config.toml
num_hidden_layers = 24
hidden_size = 256
norm_eps = 1e-05
qk_norm = false
init_std_o = 0.0
init_std_up = 0.0224
weight_decay = 0.057
schedule = "wsd"
decay_shape = "linear"
Each number is 128 + 32 x the weight over its row's rms, rounded and kept within 0 to 255. Layers, rows and columns count from 0. Numbers have three digits each. The size before them is the row's rms in percent of the matrix's.

# layer 11 MLP down (transposed), 1280x256, rms 0.221, rows 485-591, columns 128-191
097:195155113122103099092160107116149147157151205110189169076166111122092128178123129081119116097099111131157137119099173116142111159108182142098162120126123127121103122195136169155161144146129142
101:174135174171143161073103144122111155070142086088110130176097095173139170132120148104151099118170193108139133141105124159115095123131108047108199101116092170119141116114149133083129137113182139
105:103089117130085116132139090145097188132153065112171101114165168109147096154120117106110115111154104154078169095125114166097113141045114146178102124121109112179087092143136145142077123111146087
118:081143066147141168134111133131144108075158160091128137139106088122130089160172063137127135100156157158104121152188149146161129121107134174130078128134094114174071170085158078068139079108130143
078:096116136157164112140109135166143154098047151145112100163110182151116083225141137090110129154100174117116130164105121143137132188159137136122094172139101106140172087140124092147216139108130101
088:122144154205121085147118139154099120150128158078097158096122165147139038104137102151141140123130085134143147108132190152122101091109176141082113105167164142167157110148164139148074141116137154
101:169102120126103092072157119110186141122110130162134077151104136088108025151133113159179130155168120104121078148176176151134102127081132153120104116121063071170120114101100131111142194106084116
103:174124154090115155138123107169122155151069161109137138090097060133131104122121102066121197181124107174051168155147128119122156106153106121086132109134098086099131102114181133092134063123103120
102:102114132120132116075164130120108124147134124119190120097108106096094168016164135108112101106152166154180144094105154146122165115150135098107146144088096146139095137192110126086181106129167057
099:078210149074076168131123161094104132180153134084092112086079133141126153094135226173159158131100093097150161153103132127149126147095139170136161175165161082165121075107150122127115156126108121
083:162117176082093142117108216110067100141098144110177099083144168142190167130113173138089128152130169125081161194171178184154178235133086147140170159137148096116111221117075133123085079114110177
100:099145159131093079107106147110086085196189137170157131124124189130158143086117094135126223145112093103146077103132130130170164087113157093190106135154090164117168135153113099109143118140119128
089:093165120200120110130116157104169135121076152108131125152119109126149089089105135166146085120118101142115141163093113082143113094133134084165124157137094142113111117107099172057123085081083116
100:118117113110116205103124089122122089121088156114146079144109112077098110152112148128178121158189098103123141156163125129175126103161097112124104116112166112132090102052123116096120132143116121
115:108102102111164114121168094056112067183124076118178146147050157184139150058101086126076139093107093107143114184092070140085143147105067086167100141117113146179105115143102111093128161113149181
098:136149092114121128126111202123163068123185122131152123150106124124172181145075155120145102127089142129148169106095109136121092131108171124079067154116141143111112126182114139156141167137115139
107:172104167192112095098104095137090146157104076119115132096131129106080125077088071125121072146102075037127084170119080193135086077103121084201139161174146142111154113170133119129140114143131142
106:173197120103120103100088135110118132135084134130115137015081131110087176141120162127122171187094102142117063183142129208137101092067150138123156224112144078120094164129125166136166129084189128
105:147124162085153141112100139134053066120135136151129138147183105172116167142167184140148095118156099054122122153053126185139158065138129134108108171182146100144098094222146128140132132150158138
099:151170157107108161156117135150113194114180112133145143082168086037141126108126150095084127145128138123140094113173138169117118145142126105159150108102094098104145176171096159159145090134126104
100:107083133151139140149110119117097172100131143083139113126196150111135144136150142121180160135158111118104158129171134131093127108112176142122163151155076053149144167149117092104143190179075087
091:136117137180091112102125091140084119085125157126074110126183136102087089122145074114153102160119154122084127131094166113092143140102102101066127129144147151153081148147076119176146130094104137
101:158128127080121093126123166162118107119049108127082137094170144128129139097166154085123089156118131113097123154168067089102082109169167155128134117201144066172135118111124135131120106141108143
093:174174125120074096087047122121170130161091139145144154064154130109144100127132087118124123102036169136100166132170092164153090107152131161148095155173075093107186124175119125132162174143112129
103:153164143114142125145092170139115114157162150103103149124219123111146135157202135120121121090040101091177133145089068154131111126120121134116151124187093132160073055198202131136118154172169169
101:067138113093097138161092139133036112134145120136143167182116031129115158158167148104155164137139122173100091107147125154100144083112136104165102142141141094185148113153109151070068214091142097
100:125053078127130140124126099108174092137180125116101173167092118123117125159161151140129101176134154121165097177194136098125106147130135055104208140126120127182065134066122112104117145153122122
117:114118109163126061110122148113093140126088111128108096123095123099136101110098120128161129128086129090163124100121154118165123100097091121123080153098175092171128157126125094145157128160148162
095:110161141115149095126155100176122102151158138145125135074133185093110042153141187150140122186133119139129147140149130141101083119085099094095103108165150059108146104151132156126103123060125156
104:149084135129091182065095156139071139092108176149107061121129154137105131116123133165109174153114143112106129123134155080074154090120159141103120153120103129092168146179117136143148100109157173
108:098120138096129133145130108108119138126136107095126098136173157148103114149084101135098183064124154173130100186110145209143134149124097129091163158173125106104130112184107145111142109149148057
112:063069130156169120092105164140134115096144134096144079104136166162096170146130147174083154140099151143133166145139139104129168156115156131103130121114142164143123153054132121151125134122146173
113:154109162141138162070126137182145102120137143142141131084106181150070179149149071129100145100120085138161079065130104146145147141132081120120092113119132137083163083069105068137135128197123148
103:120061167145146151102131125147096100149115120178092138122144088116130157096127091128124110157192131149151117139152127146117136188119155103060159135180153146106101122105094152120096147131087151
102:195122129171153105125149190168136158044118106159129092159160130149161055082133185136137152084132151085132127138081101145134098168149084112151117095171156148181154147101171111159178101116146092
097:155108127155131145087088123148149177132065142107189185126154156117126135123163111121142108075085183145166124160081195135065110148204129097150157147197187125106131127064176138094146135130096165
094:072078089147126106071204110142117112166096121083132096126118104122156135163200127143161118139099153110174134144144166180138082067138133142046114068101161177112155185149114177104194158069200169
083:112130158167056126094092184109111114150120196100165128147151103157128123093156139093172144157057158111114171106118102151116112105118153105075180087137144101133058100186099157112155110076123093
099:127172134114130078085094118074103136100150176122212112161051112127086183121146150100137125087142086185139056189102152130125134100119197098145089092128101155070121142129114168112107155138118123
110:097091137116090153047114111140141148154108104136153118166186139128182086104083141108109158093191141142088144185103123136129148181129126152144119059201175088116096141142111155168144097061189142
112:123053168092153156142182107159118127116139131154113143116127171120095112117108092120130150127083136066137126091117119122046160091145150121142181135105051140127141108163089132131189159174111140
087:117084142096080164135157098061148148091143209093144124149157148129094112132145194092131165064155160106065113142186131187112146095133137094139112075111081152146081099108188115183120131107094123
090:161133192112150164145149164122138113147090113133100098112079153166152105099105107162117120165073113126191108130155104168065129131199159142087050168092128180106155141152114111192143119163159190
093:049152115162120081141137104140183202145152159093124131067079137091124168092095117126145124136125121134146037088110145159194226105123203098159087071109157136150146107188087140117082042086080154
109:096120077142123131063137134138107096132106154100156087132139120162136110155083104061170051117140151114192147144096088152079144125136085113129108081122137095100146172162178086118123164190112084
102:108083142134091128190160136089105051103079123151120159087195106095172136128099114133112116121112154146117154162122128115104152125146096141115071078116112129102137125151133144177132102140063172
101:149123099151158077174116129072199101137116166161126165064138178072126107134170140128094124116123180158106113164108134119053180123117142111106159176190070168164123138111133173171164100118155067
112:089087167124192139125123158138090123097119114135141104106120151213144152078144126140129111096144104101114066132112154095164156113140152108207133201069136162114109079188066141117096164191112094
091:114115145144164041066137122166102097111122137125123085124147167124143160053152139140171123130097115113183195082157127140113130077138163154049137175119106177111090187151117065133128160156161110
092:133091085146163144167117122125168155128126088141120137182091119119118120138143131084155063118155071123092118135136102137148078128167096145052149110093102108075127147141093179138145172135086102
091:099190130121151117112125093081138184130104127080148191124132118113127093130121134114180130202198137148100138117100135124115053139130114122132075092138162091187119065116159142054162121128136138
090:031088151145166141147110100137084122134124052152129109076136092122140099100146149119181127158124132131125081097077159079086127084172140182082173116122087086101154067138113123058155142164095225
095:152118139141147160087128093160129127154129127142126073192189101161159159190116125141136123151140093152128113122072135157090124138164112109112090038128168143100129094099122153090153116108093108
098:114150141138120127121156163102097070116064097155140127125167132157102157104109131067067144132160098134147142136177105146054115175085118147140107160166162130173106137098102106115124165158167186
095:162159151114133173087186129149146111148085122119137138123101107170134123142149149067162176067185104170063131129087179065144142137109134128093155143058105075097136155163112141130138137023094109
104:144098051147140099116133111108120083119099104132159066127068088133084132139130117131147136066171171128111150159088076111159110110124086174126072098099142144117167129097158091084130138119073150
121:065151162132159126121080158186178125136128132123164135154117113094205167098166117092115160116133061107099109169094124143116101110111112219113125097141092053112122124094148116063143164136109147
098:159105201107120117055118083159091155094103138158130111162168158145153212151144186129150136145135138132138177107056132073112147137126098090159098176182168089131077114093096214116139153164151128
097:151131128061170125016168093109147113174099129114196055110124132158080125061142115140134114178106147156125109119136088207129100153163112120153125083107166153110154107132121106138150141115125180
099:182174088122135123101072118176117100130116188094161102165155076166190121101122141140131165085096054115088091145095102131127140140133146142096105125124190125116162113098128179057069134160149107
116:082214162094193143123163098174215109101141160086112115079135087118137067148134078123174141154149137101116136145159163143123171096096131150142127169100103143139122059150160206133118088112163064
103:121128105091159133122088158119113150165166120209084133128161148135038096194176084116147117132128182140143144145118140105157136145161104123160130087113123110139181139133080077118087135117185205
095:119131109135143087106112074190171147116081208097141150103072144129116119137090155128116153154121176123133069124142093105187129157154170108146155081108115095183108083094160126131135091101098091
098:137152073164147107140136160127142113153173043100152170144070109060102112175104117136128151095099119108155097108177138127096165129140096136186111086133183197144159134175121120188155123118144190
088:126170159079142189061169160080113146165167181169212087118165116147117176079172142100148130165168098151167150111065115117135151154091153166143133102148139179162159100112121183104162101079169138
086:172144126197121077163117193154112150164153156078131105118101113094128131093086124129154087082083109150096130082125155149118127139088154132144147213146117183120185119151156112136174106134158148
098:110102110120130120136125151170145193107105124100064201180059116094128136065121078104105084177130096190160201100099129096120094116101150095145178180075103139093112152137053103125105159160111128
103:079119119138091117148146082133159110118102167126119182165111122183130135088159114104134153099118185091109119110103127177112154104119128092125121106141173099084049107076152110121125084151077072
103:092141086068112099127162145163126137124164088155123180127074104136115126167147094178110121109130139155081162101153138168135077119166047131152113080101126175137129083173132117123158139184080116
092:188105136132113124157122140142165077039086153134138129093158158133138128075129159134138128124106159165140088125149135111126169171155141191115117147143137123071112193079106080118118124147104173
101:184163110115084175135199156119113024093174105090139115167162101144119166151124101118096099149098157091132095116111123118146144166111145120133196115128116110133117095115184101131076146146178078
102:132092184147132095106127090166132097099063136097117113105116135160179128083058186151147114149154077109151128097146160153073085084081136131129142159097113159139082082110201138091103163127143106
100:130151104108135119134137177158118135125114131087063131094129147106098101135102144123103136131159123147094127117197134127065158147106139109123084161143169107164173106068135153229144141164120170
090:147120069153146176089140111158134084164068186056186102126194158183120118143090133098062101141094113109141112097165109139122136153132124103159057124164176081179127134128073144180165145156104186
113:119110139126164108140149074179159143097146130148191172147115179103097119122111117138136061106136102157089150106157058131197105140073153128070123139142071109129132091124157067146205104144180144
109:078163090157074089132135108124102155163156097185130123152092133153018161147082182164155142089105123168123103130176133161146142117078160144167157073117097150141102131138146088075100136140168128
097:128090115142149132108085161109099152130171060092155125195090067150120134175158093164174114133239150214060132132119104121114155136131079159075139133168123143084127108181099108148138139126124139
091:084131185080173157170115120125089160059122104149119157169101077128123125162156132112095141062114113126184122093138135104118071153109206115130117155116139110119135111202065177108117154188061155
100:145115167159135152106174173146133143127133157087171172117134090176187154122112158093098141183126131136107156114130114113124109134161158144129136100131141128073161112120074114154167146147172145
099:158197139065154123139144130098100163116057129209094096145102076167161112157142152208128125145132100177131072177103157110127102155107129091078142054095132124096095156176140137170171180112196099
118:079146174211121167152117125145152112102115135147141161140093105131147093116095105110070071106116134165109100132097115160173126134087075139165083137172099167130133137234149182139168128154141071
134:160116159148141093102140139191158097114131122073093159092165136086087135088153110174103083137087106089070152188123042132131140102133091189154127091138092169088154135163091076172180149111137176
105:071077092099080149156117090147141148125078130094165058114139115164083170097099165128114103139125149129121109105140171090210150138135180133088168059149167149121120130149133129069124132136048145
099:188150116166115131116088142123117167134142147116128099138071196145131075132218068113156142104143095171144138146202151089100126205149119120128166119179145163146120127151135130119089100096124175
118:150107147156134115174198115075107109131193124122121109128102113138093127135110088098137140137120093095128155176218189121133094108121161160161091207157151126098201120166121103198120155091118160
108:098120105115131181112153083128195102162144093111160080060109150084110146145090175151132160105112089142078189071115173087117168088186124203134179142111140173148144097137115088126127113109143134
100:166100151104104110109145108157135144142109147140152112111105094166110121107132154110109122126164188149122118132095087138065141072231118097107155066097122111075138107114117180149082097124160122
082:128123130109138134140130158147137136125135164109139107244174123107146103097130155178134111163147133115215085108128103147105156117077125108154115124149143142156152148098112065142103130081137099
103:125125068138110125127144187084126044193164161088181143077130109104052117154107144117125141088146078126119151114080125097157157153126095135179091178145132122141116142147189104088099082144154076
092:083072157106087100148103153162133171141124158108130113174127087112116119124159218112166137132115148123128144138159159138107119120119099115142100092102138164109136211080120205048075126109095136
110:152113150072095055107169085093104195113145150132155104106136132139127163083134146169109167085106109132136207143192169171114137067107129169130098125137087130145127154143163138105156135106125120
105:124135111132114120130103109137134099070107183128113098117142168146082114095110159096118156109083108139130170126132126132150180121081129106131109180137103134093166111114151181039127127180152119
092:116120090159154081111128083132115071187170114084135133117135089151125177093138075165161144115100140128063142119133045090165144039096107154128123160149163132128107157137174119159128099104097244
096:094043113203110096032094141066204102101106120107150110140144138141146098131107025173134109145120131130135078128123172102148178153158124127169098105139167093150161142119146146130081157134142182
091:136092098120120069120194211146160162098111086104162186134118133183093128122153094083145094166088110161151076069109111141172117146202173068150172114143092123076111159118110137139088127095151168
089:072169146159109076156153131147141153153123114113102139136147141097154088132163099095108139160135087126119054151120140164105147104090136139178122114137197194178119068080134081118057137134094156
090:136064185106070109137104128154129090182072142166193148137101110187128103142098131061132079097100150135154183139159161141142088047046150129126118156123185135146162160103120084150122148120063109
095:129086143112077033131043128112123134139144107089090096111109191134120154142127147150207172172115083138126153050169141118152106165076097132071120142164138098120151152158086108135149098075173132
101:110068126138136197079124158143095084196113190075190089142132133130187131096115123187137145136144153095101098174148102084159113118121094130160092083133212120108151084073135108185071179141159125
097:067132148157145095084093111141106141141132176096222074119150167146086129100118112154110125113092128197164142088127046197162181107064121103165088099096113099143143103107118117150105100131157131
105:144103089110130133097124130121157126160106190099147089089142141070157103146089122140115140171092196113154146111149138109177099110129115160170130121187157146154127100088181160158148130177113066
112:150181107172135129137121163134071141134083089107114123238090141099133102139160065130117111107126092050155083171105116133165118135060107126174129132164126106133135102134110169102154144124095119
087:130120158183110171186108180160079192140158190088107137129151114147110066115156116097144129156128110161193109102157152150127111169099116106123155156108097161196100109091091142071115091126102112
102:083053083156090165145120162122159119155137125144133149083128132110134108161102121111180147151168110105166201105071170068141153150147126094120124100119135109150096116132121140182110136166119144
093:136124083097111093149111111113159103130130109129131132074149115153170113150118168125120169195064168095129136199108093150104124155205073124110149130144081157160207143093107080157163158104147104
096:151129171111204140163112132141160082089193116184156112102113101068111083121112120100133154113151138103119077159142122138071121216132094078094160113100146101124135079109151130153104142085090116
094:119141131146100078109151175163132083117065135113099112115131140124111112145104098068117178148183130125096185132108140159130120186137142155157167151099114110124130142160105090102180184134127136
# layer 11 MLP up, 1280x256, rms 0.229, rows 486-592, columns 128-191
100:062073088147096114163085137155088117121123194085113107127087099130177146103097078120176164093180112092134141130130127074114129110130156129101164133150190098097092126086169110183113143096153105
103:181165168137106151081132115116117129145124093101192141121154081112094136135139146181114050151151079219162103144119107116125106103171214152176154120166150109115099105130166107098102075071119130
116:140158071108079087109203118138117131170144123022074129114146083127163098143140048132165091128176160148111121132106072092156084130127122141111101137109129161120122128142137148144123111135197099
097:139170110168074106148149107142134136135163123140085103061079161153103110091145150116135132116186106145187128202173136102141117192088151116140156122145130166180183116131075098051169101112106116
094:119128071129134137159143108109138110169133088139083129188154163157122134161090125084092139046115164149135189184136162075164125094162102163104114208189134128144092128107154131093124100149115128
101:171092137105152097140104083161089150114122097147125083152156112099151167135071098047134183174102135137104123087038084168135073128139114086115170124163076089097097140146130164147103181116072164
099:146107132130159165119129118125097098151155135110138131140168070137155149113144139092067122143130132172084141160142098062144205147098117202145138118144088098111132102115156075142103181171089128
099:104070084179149151086149101138095142141135113082155092149118172176120109132089122103107165142104139089110129095133187048108121089107102110115097078117097135097128133127144082196131105086103147
107:110134070095206109067140126199118094097167087162133105144063111125094104179163095084113096092142107182098109096076123138137130115144111111059093131105189139162138133179085145178064158143112110
097:166122092160145088097100096108160148127127089164113143108086125163117094108122072157164188153082091137132112114122168116173067085091188144203085126088182180117176132127087114153131177127131157
092:176102118121119136092106105110107198120141155160051160086087144091125100160111121119155081116119151118153150145083115177131157161078143079130135075073168137119072130145091075123084123138106154
094:114076134098075119114104099120091135148165111142127082168149133170140106201098125101080169098127121110144132163084128131072142091137076186125128105121130108066105116157132084172137164145141096
096:165140164122106084164146117152118149124162143134143125152129127100090142167130139061118140152104073103137120121130086097108127135155132122108140143182118041174141101106112109167118094173135154
103:085171167120086060193174108165148102124127151157187087146091150152126127141103101152191093089091136123152104107158099154123072058162129126119076119110179158098158105097130142080125130176153061
095:100141171135151198082135118158117107103084133105157135073187131105167132152188136078108132111108116064114115149108162116131102179137084149138108141176094132118158133142141107103155078126126114
106:171163094141097123158101072125128108146129055096089111134109175122070158114169121121109120161119179125119107139176170139120155157169088124198115087182150118153191157125108152118115116110103096
104:145117157152109151100126109169121080154152111144123094106184159090161137068131163152120123095075086139070151159028111125149140155099172105139115092142076131133137080145127135123180193074140179
097:171039094115141114104139113152123113088096209143113140109140091153134156150114102117174165101196129058054189143096101169126181135131136138154125127128101113188121099146120177122137178125126149
097:144150148126130092150092095182215179167147143195134167198136131152137151102184115150116099175143090177117101163068137157130161098123145140144179149155108150117111134125166172070112065155126149
100:114156129146103128155132126148142157145117151143094093141189086081112114132146195131057159144072149142144109085149174080135081152096047113168056068135160140134071164087113121143131084185155113
098:119152172158142105106145073108121091134128131086066130136227173115180155167120104131104067157187151166090154147106118095114099116168112146116101136112119105137110140117139143134110147114153135
107:105134173167183160136096069122084176150156152176161152137163134155120144118166118073124134116151190102141120102163109044171085165105088147108124141168154115129117144170113196159139155171144092
097:106063133084159134142093136194072111174142081200115159049130158126132131150145147092140142166145038105179120098106090138061142089142151174115055144086106163138116102131144156148082132145139114
104:120167138139126150094108156133145125169152112154086115125172122144135060218094124124197081119093095103130111126175080139109081128104115054094124123188152116106113118147178179097173142103104169
093:105127125190122106146123059132126109109129139118067142138136127176078167100195117200168136086142106161184079122140144110159157136087073082155155154116179132098141102100106073120077130191151107
098:165069123219140171135077080158156141174138121112072158118173126164143104178121160115167138151203198045094061149121150154167096119103132148126076138053166132164107127095167137112153182135098102
117:119137137053109087066129063083107171160109133093121122119058156123091139126095146161166111115118139132121153151160115102167154114084127097091119106116162105155121152145142118172101123156138099
101:121110147153120140106090177145149065135082166169119134168158143136101099141076175140109088138085150102129149125122100123105131083145157095137106137134146118086158181182118154120143126123120106
109:153183088100162086164137155088161105185124089073087133123077079111134113147100109094121178126094155082184109099144156093155170150129150115109167147120099087109120102079132203103135132137107090
098:097165102114104129090126097136191123089110093198166126127113143132151136091119053078123118105158125144159138076144109070134052055060120117105178095190144181079136130123166118147111159147111189
109:146125167089087151182131112114150097141116147152155107188120108105127093102125165086152166114125143115134040203133108131139116146057127154149141142149109116137160118156099145088102095084109093
110:207156090119062089105128173135141112181151100162122092091156100092115170151161123090170145138148125172158149165110177100081057096157103161128084135089079105158165088153043120137143196146147155
102:112203074136098148128129134158072148176071167091078104153090158152140134081090157122097155107130104118121136119102132076113204106159092179128049166084146097151141127145147125137122105120136157
096:112131116120147089126135088132156146062153098108112100105081160102121164121080140120105101123181096202124109081120123115163125071155124110064164120106100168132086096087118124104081156148080129
098:138137129089102129138089122066125079100108099169113138084144142075146108119160132192166114086151077074107108143116152128119169109194113128168146100195135171173167155069121167101153148111089127
100:131187126143044120119150130111107132135148188089149138137195127189158163206059138170124122130120130184169098082128143162178165045106126157105141152172167169160169110082126145134131094129134143
092:193042104087133127106166100109138071127160083157146131130153112142155137141026113172122128121207077104162105167097161144063136156147140119156083121156135108098180136158105156135130156099131081
096:163158101117147106191147108106143160143134095103126113195129129119132126137124129115108125061129139147137105166125138112121136101152107082147098105126143090179160164109119090147181139147213104
107:096110130135095181140151157167116158194183133149119133143152067119094108109079126158162139140169133145083145130118093082157117127198161168080081162163146105180132129105071132081184107142146150
108:146089143108174186081104139109028156143148122135071187059145107118154128152142124096157117108102131121115112107149158199093111139109079109137157129110104133142195124121138113124102112154123091
096:190151162156184077132145154093131167120130080158096119086125176118137137056131138164101082077073122134125150104108108128164167162156168137155130138145153154142142139109197149160148168177080122
090:088097123098122132059097096088193167112120138152133135090132129073181149110144161125053151158105143140119163137102095131108099141147150138125122121138145094116106113116187189095151081145120106
089:192105133150155125125119113083179133152186177145149103190175191115056156151160138129076067068128113128179169163144149139143066163128160093137122147103103100109139131131133125079098075108135157
104:105142181134166163182169154157144157173131083124071130130155160110124074171089076100109133103137152105125105104077116114135055138089133159158135090134135113102108106226137166095137165173125143
109:125102145160080153174148112140134207131172135103147164132139122117118126123115128142114119156127087130154138100149100142117167061143100118140095047078115147111128092098126180109058133154154120
098:065215115122142131085086133201120179108143072123144078110124150102102070127137097133158125148116104159172094037128153101163121138091139154136143084139210131171155100175149088116128079143125142
102:084116120104145109096109082137126071131137135057072102105092173146171096135170032185126126145124102099156106107161127121109181141077113145172085128136100101187126109217134130127142142097127105
102:052108128106159164107128120124120123130166123137102139142100074135135070129131153151130121126172115100150112128062139138138102028124140118183133121131122146103132155133100166146155083112089136
096:175160160094107185170147189167121167125069110127124175176160098163102121117082207105119070103101071130093096143148104156121063115087090061102166132148147109109141080097144077126107120159148125
088:123101150112128172079175098124110123174146097145217143095114151138141216161114149147119129090139146087139162180173134117172113125092113158121126092120145131129133125160170110111137158182121091
088:108170087111142136111106159074064156119148170151140071114106150126158123168135127123097151067107124177076122128133100092144131169083121072168168176130085151129124144106108108119105121050133113
102:090103148113159107110085132082181124114120087168166098093148105061169151168159097113087084133154147132112145092174129110105159129127099124133119148110099120164131121176140187169129124118148103
101:100201132157151153125154084086112104195159142108091143162125180146122179120142132201126134147097124142127119111084120095174126173105116094091167168167112089134128145150088182150095152148098107
100:119162128119138141134117157131175123128171080091164182173096107168165090171188106141130093078130101134158083115143183117104121151064137137146146121148165143086165061100146188085140102169192105
098:119141157081081134109137109107159172109150130169148208142112171118107143135107173112177134163092099148146104061126141150160047109129104144034129100183166140127165136164115150105093110117181138
111:144122164114108139120164099079161150106121065128130165062147126124122111136145059064170125127073133162126155138191158091072119046114144121132103154150101093086120124086173127184086186122116104
104:077127144130172088118174059045117128073196167167127142168114073097118097153066087175120074127122142159135131111136135120166092137053163125151132144088118197185157081132124132103075127079064184
098:094145159120129131151148114102155169056123171166127127070164129143123181101172159157110151135173062066102077124122152069146095079111173138143121125160098153141150126117090179141103125087073093
096:131082130138052158101125090086156081122121128133124129173112150169165144205131118079152144137084149124086109077147119120145097177140086163147155108161075102139099157132161093102148126112143117
112:056091072128133168154120147164116117107139156128088146093138048147147094099128130154176130175133151204190099116141114146150105104128125131099088136145141118145170122067091177159113151088065100
102:108175204127148167143125096129142130096090145111188056172144120070216106106159080117163106145096084105086113087143179094126160118106138158117103171100117199123080141173159149152129088118071090
100:139110164143092089163161125133130088096113119113127174171141101126143055120157094137138106134046164092090152116152087136151146092163080118148113143149169127084160091182120150191146092102114145
104:114118159123130120137047086083152102159160130179148117112178139166119088183143121132085152098127133125134120092092130108126062155065079097111118173161161147092083047092142143104137186127159093
099:060092117092153178135159109156144059116123062150138142091073090122161135142169106146148134078128183170119132094131086096132099157125141151107127113149121149151140162132156092141175156133085112
084:118115149103153236067146161161119140175161109142144113156115116084140148123138168117104166145135155160128124130166108060170128143142133169113036080114117054118136115148153098132200130191071122
099:153171143086088108153156146144139123103110091177165145106120105166135135123132148145083088122154176076082080124168144150164150083124143151094151140128109097193163075141106144165111139170128105
098:075197139114149150138177084083140088166142130093089106132148097143092128172188141104117152119105104150126090112137117128123161111139124142090137141134052131160084109179164061119132086114153150
099:182181144147162128154086109136145164183130137085186140191077151144129113077094145076117179151106167148165050155114088151089141130088126175161092202151175141106147096121087136127052110065126078
095:112173153192115156114109029080113161150171130090088166166098099064122133128105128177111131100069100066136133152131144156086166108037120159113073119116105138182043178193095158058085169139150151
106:144148139165146090156158116113198142072154101171160092158106090121147152143136064162133103133141154121144123153150113132124113111163100108144138078122102101125142150187178171110110164126106135
100:112182161087043141199126103092102127088149146132176150131051146083074193163132103071145112150119111143132127155097143134045096108071147094132140102092137112043101118120162103146169154131140137
102:135133122101084079150109134060136100118145109113146071100157183087126128212140185192115137102110058194188139086152111124152156135072145147083180122149127094162105118154119125157182137117168159
088:100099147105144083115141134063099126126111117127143119093053190094103076159121117160166146091134156185112136136099116147156184091127068134136112104095156101189111107132161185197139092136105112
105:116142029128085161096120120141157099068076114135164127148146113117108142163109139138159042113141110199108073098099089154114133108143089083083083133144129211128109155134142097134151122157148094
105:168149116145149146107062087092173223121193091098097190103119135138134169141117090199133117172189081184094124087124078158130107167147139167141132146148140164106167158120134134117115156117089106
092:141106106121094183136133085082152159111122108175135135127206155126161049121133117085104047133116152065183145105147109067132113120119076118140123118140131125147171150124123097104133104103144088
100:128129092159085175139134144126161162152140157124112052079137159150131082115100138139152121143150124111062121142125172142127174136101108191083154117089115095125160172074157093095133130136138076
104:082157114136138128068199134109190091101145107120118087111138108172135191061155119193091112119166153167138134138072171090194139073185124139146205169100104083102129117024136120137171128138135103
106:143140124095146097121117138088089178122159109120156153128078165127120180180066160118115157109086111140066131097151096138080105145110093133150110129156113184172140143109119058179081156090149101
101:155116124131119098168106100146126152114130117184127169171118078148146123109178144126124160126135116084091118149141126096123142139137142075095156123094106104127159110115110105088174112129193110
114:127111138099126141087093120085156096080142092127161155091146142149112133098178131098086100082147140091083113166197099134180167093200129082127062078170162141115137142107133169184048161138130122
100:115133107111100115131063147130157100091137088110097123122112116070140123096139189101109187077170122144097111179134168132087095157090128093090127139106121130111153085119117117178092118114099093
104:149109131106086087152046136078135146169102095097114137103145103107157133143144089097120122166164102152067122122150137122128150101115161152191143106146112086186072111131089094133123094051133116
110:177142135138189155157080110141178132070117128142123126079124096107139126137177113079190151152156103139121090140156114129178108100110137150082113139140106140117163161099115153067144093154134127
107:135151125122197147127112087118173154115116069132148094127102153096135150116092170148113117177170149139148183091149129127195114158161153200103135150167106115143088144111119124088151191119169136
107:156146123134098148098143168094082093083147132152095116120134145060170045099125098103175154136088177126137136050079149117192131118129146172147166143134102077135169119142173103134173130097117198
090:138128159152086136140192125142092062106141061101071109138120100091109153165158170105152141090154084177082131094168183133110125187144138106100094128104148152148152117133128085142098143123127118
098:123164136080119125181101125136134113141123150094154099118097157116104137147111117140080140152160183144153158142117109066160109151135077124129060118077074159105090139166104134128133215130183099
100:185201144125068099133155134177144100101129133144105114169151169140106136147132092149111114126202096136198076130085084154163122126091135164094134101160148124125160157174139112150144095162151089
102:185131164175197113105130101136144128082056193168104145156103146152136105097116176152158143135158108115149147068148135118115129068195133148137108110163147091119094142179151207140164142118167180
100:215152146164092071142127112105143190104124074102136186092108139085175120108134169168090084075126155117117096071126103114138109136084154139139140163136104161130100132168126169098117091097078100
093:119109097133163106166186154173140159085086150174164153157075098119128119164133130132086125093065121212176138071075214109091133128139126101169144119169126103194178133117133137103124100149080133
099:118147106173107172160169103071133112165162105132067145134091125136153137119133108109131107128148190112148133126127135173137091129116197122158112081156131176134170095143131102142125074156099114
097:203147089098087120085170110078151217055067198125121140113147166112130122135128212129137162081124163096168151107128095155189151135093092047154099073129145084090117162158146143123147162153110045
084:067154166123164161085097125120127137139089120110107114097076132101185116092095147141171155106176123084088122196144124136144103105178209112151221122132124084156084146164127157199092137139130156
099:103090078109135093181131117172082089128121061120104139065095100141081128149112161106150173130083135081101131075123151094092105148192156110122118079111152083131179047187143144138078116135147097
098:096129110120142128154122142120122114116139159149124123148108101101124142162130164121069111069158120098140088072142126162141169168059146129093126102123137148122166104117123150167126131134137131
105:125146143137138160140119089081140149126156108120128106166132145194055146224149110096112082122183063111150157146144100097120103155133161093130114143101112171117140104077133042119153108129127060
103:138146120124101128162120067125097183136087092100114126096171077109111185135119115131147112148149152117101160128077132137115070089145134129174115122121102070097092135152127122081106146125118137
104:108164139146175081124102090131120127096136100154095114106085136127127141138111128115101123114107096150144194104188149158101114144145154145145185136150093173111125114153141122132113116108064092
101:116153109197066124169096140078105156154091108096112111143135121102113133122198069174127133167154143094151117173149096058175158117108146166145069160096121071132101143113138180078188166136140106
096:141129106094119169144140118136102059127097081148142182158098162099109169146120134128133170124125139086070131110080110145192091121178097093137144115094166103166119122122108086151128147179133063
099:083115174125149102120107125147118102144087177178153109167129173090118116175186085124139156091152130132174089175133107131090167076086128132134093152134134052152122119105180130120131172109154097
102:125126060066124155117137083104080136146101170150124067105118074159129068128124086141144158183167147090102165076081080161202077170140150095103074123115128110157156160143111109111116106089076156
097:136134135101130140098075106152123129161024144140084157100131133124157164141105200087127154145071106076109116112121103135114050102153169183117149154116110110140122076111139107217118173156102119
098:171100113099196128124107080145147086096112131116097147168116131129140177181199155134101123111134130056130096132089101140068091069118121110082173097085083115134082115107193130082128061153083091
098:130100109096089115122108071084110072094111085193161165111129167163123156124136137172101121102096141112123107117153188142147190146122135119121133114059100143163080105141076142154174114132120112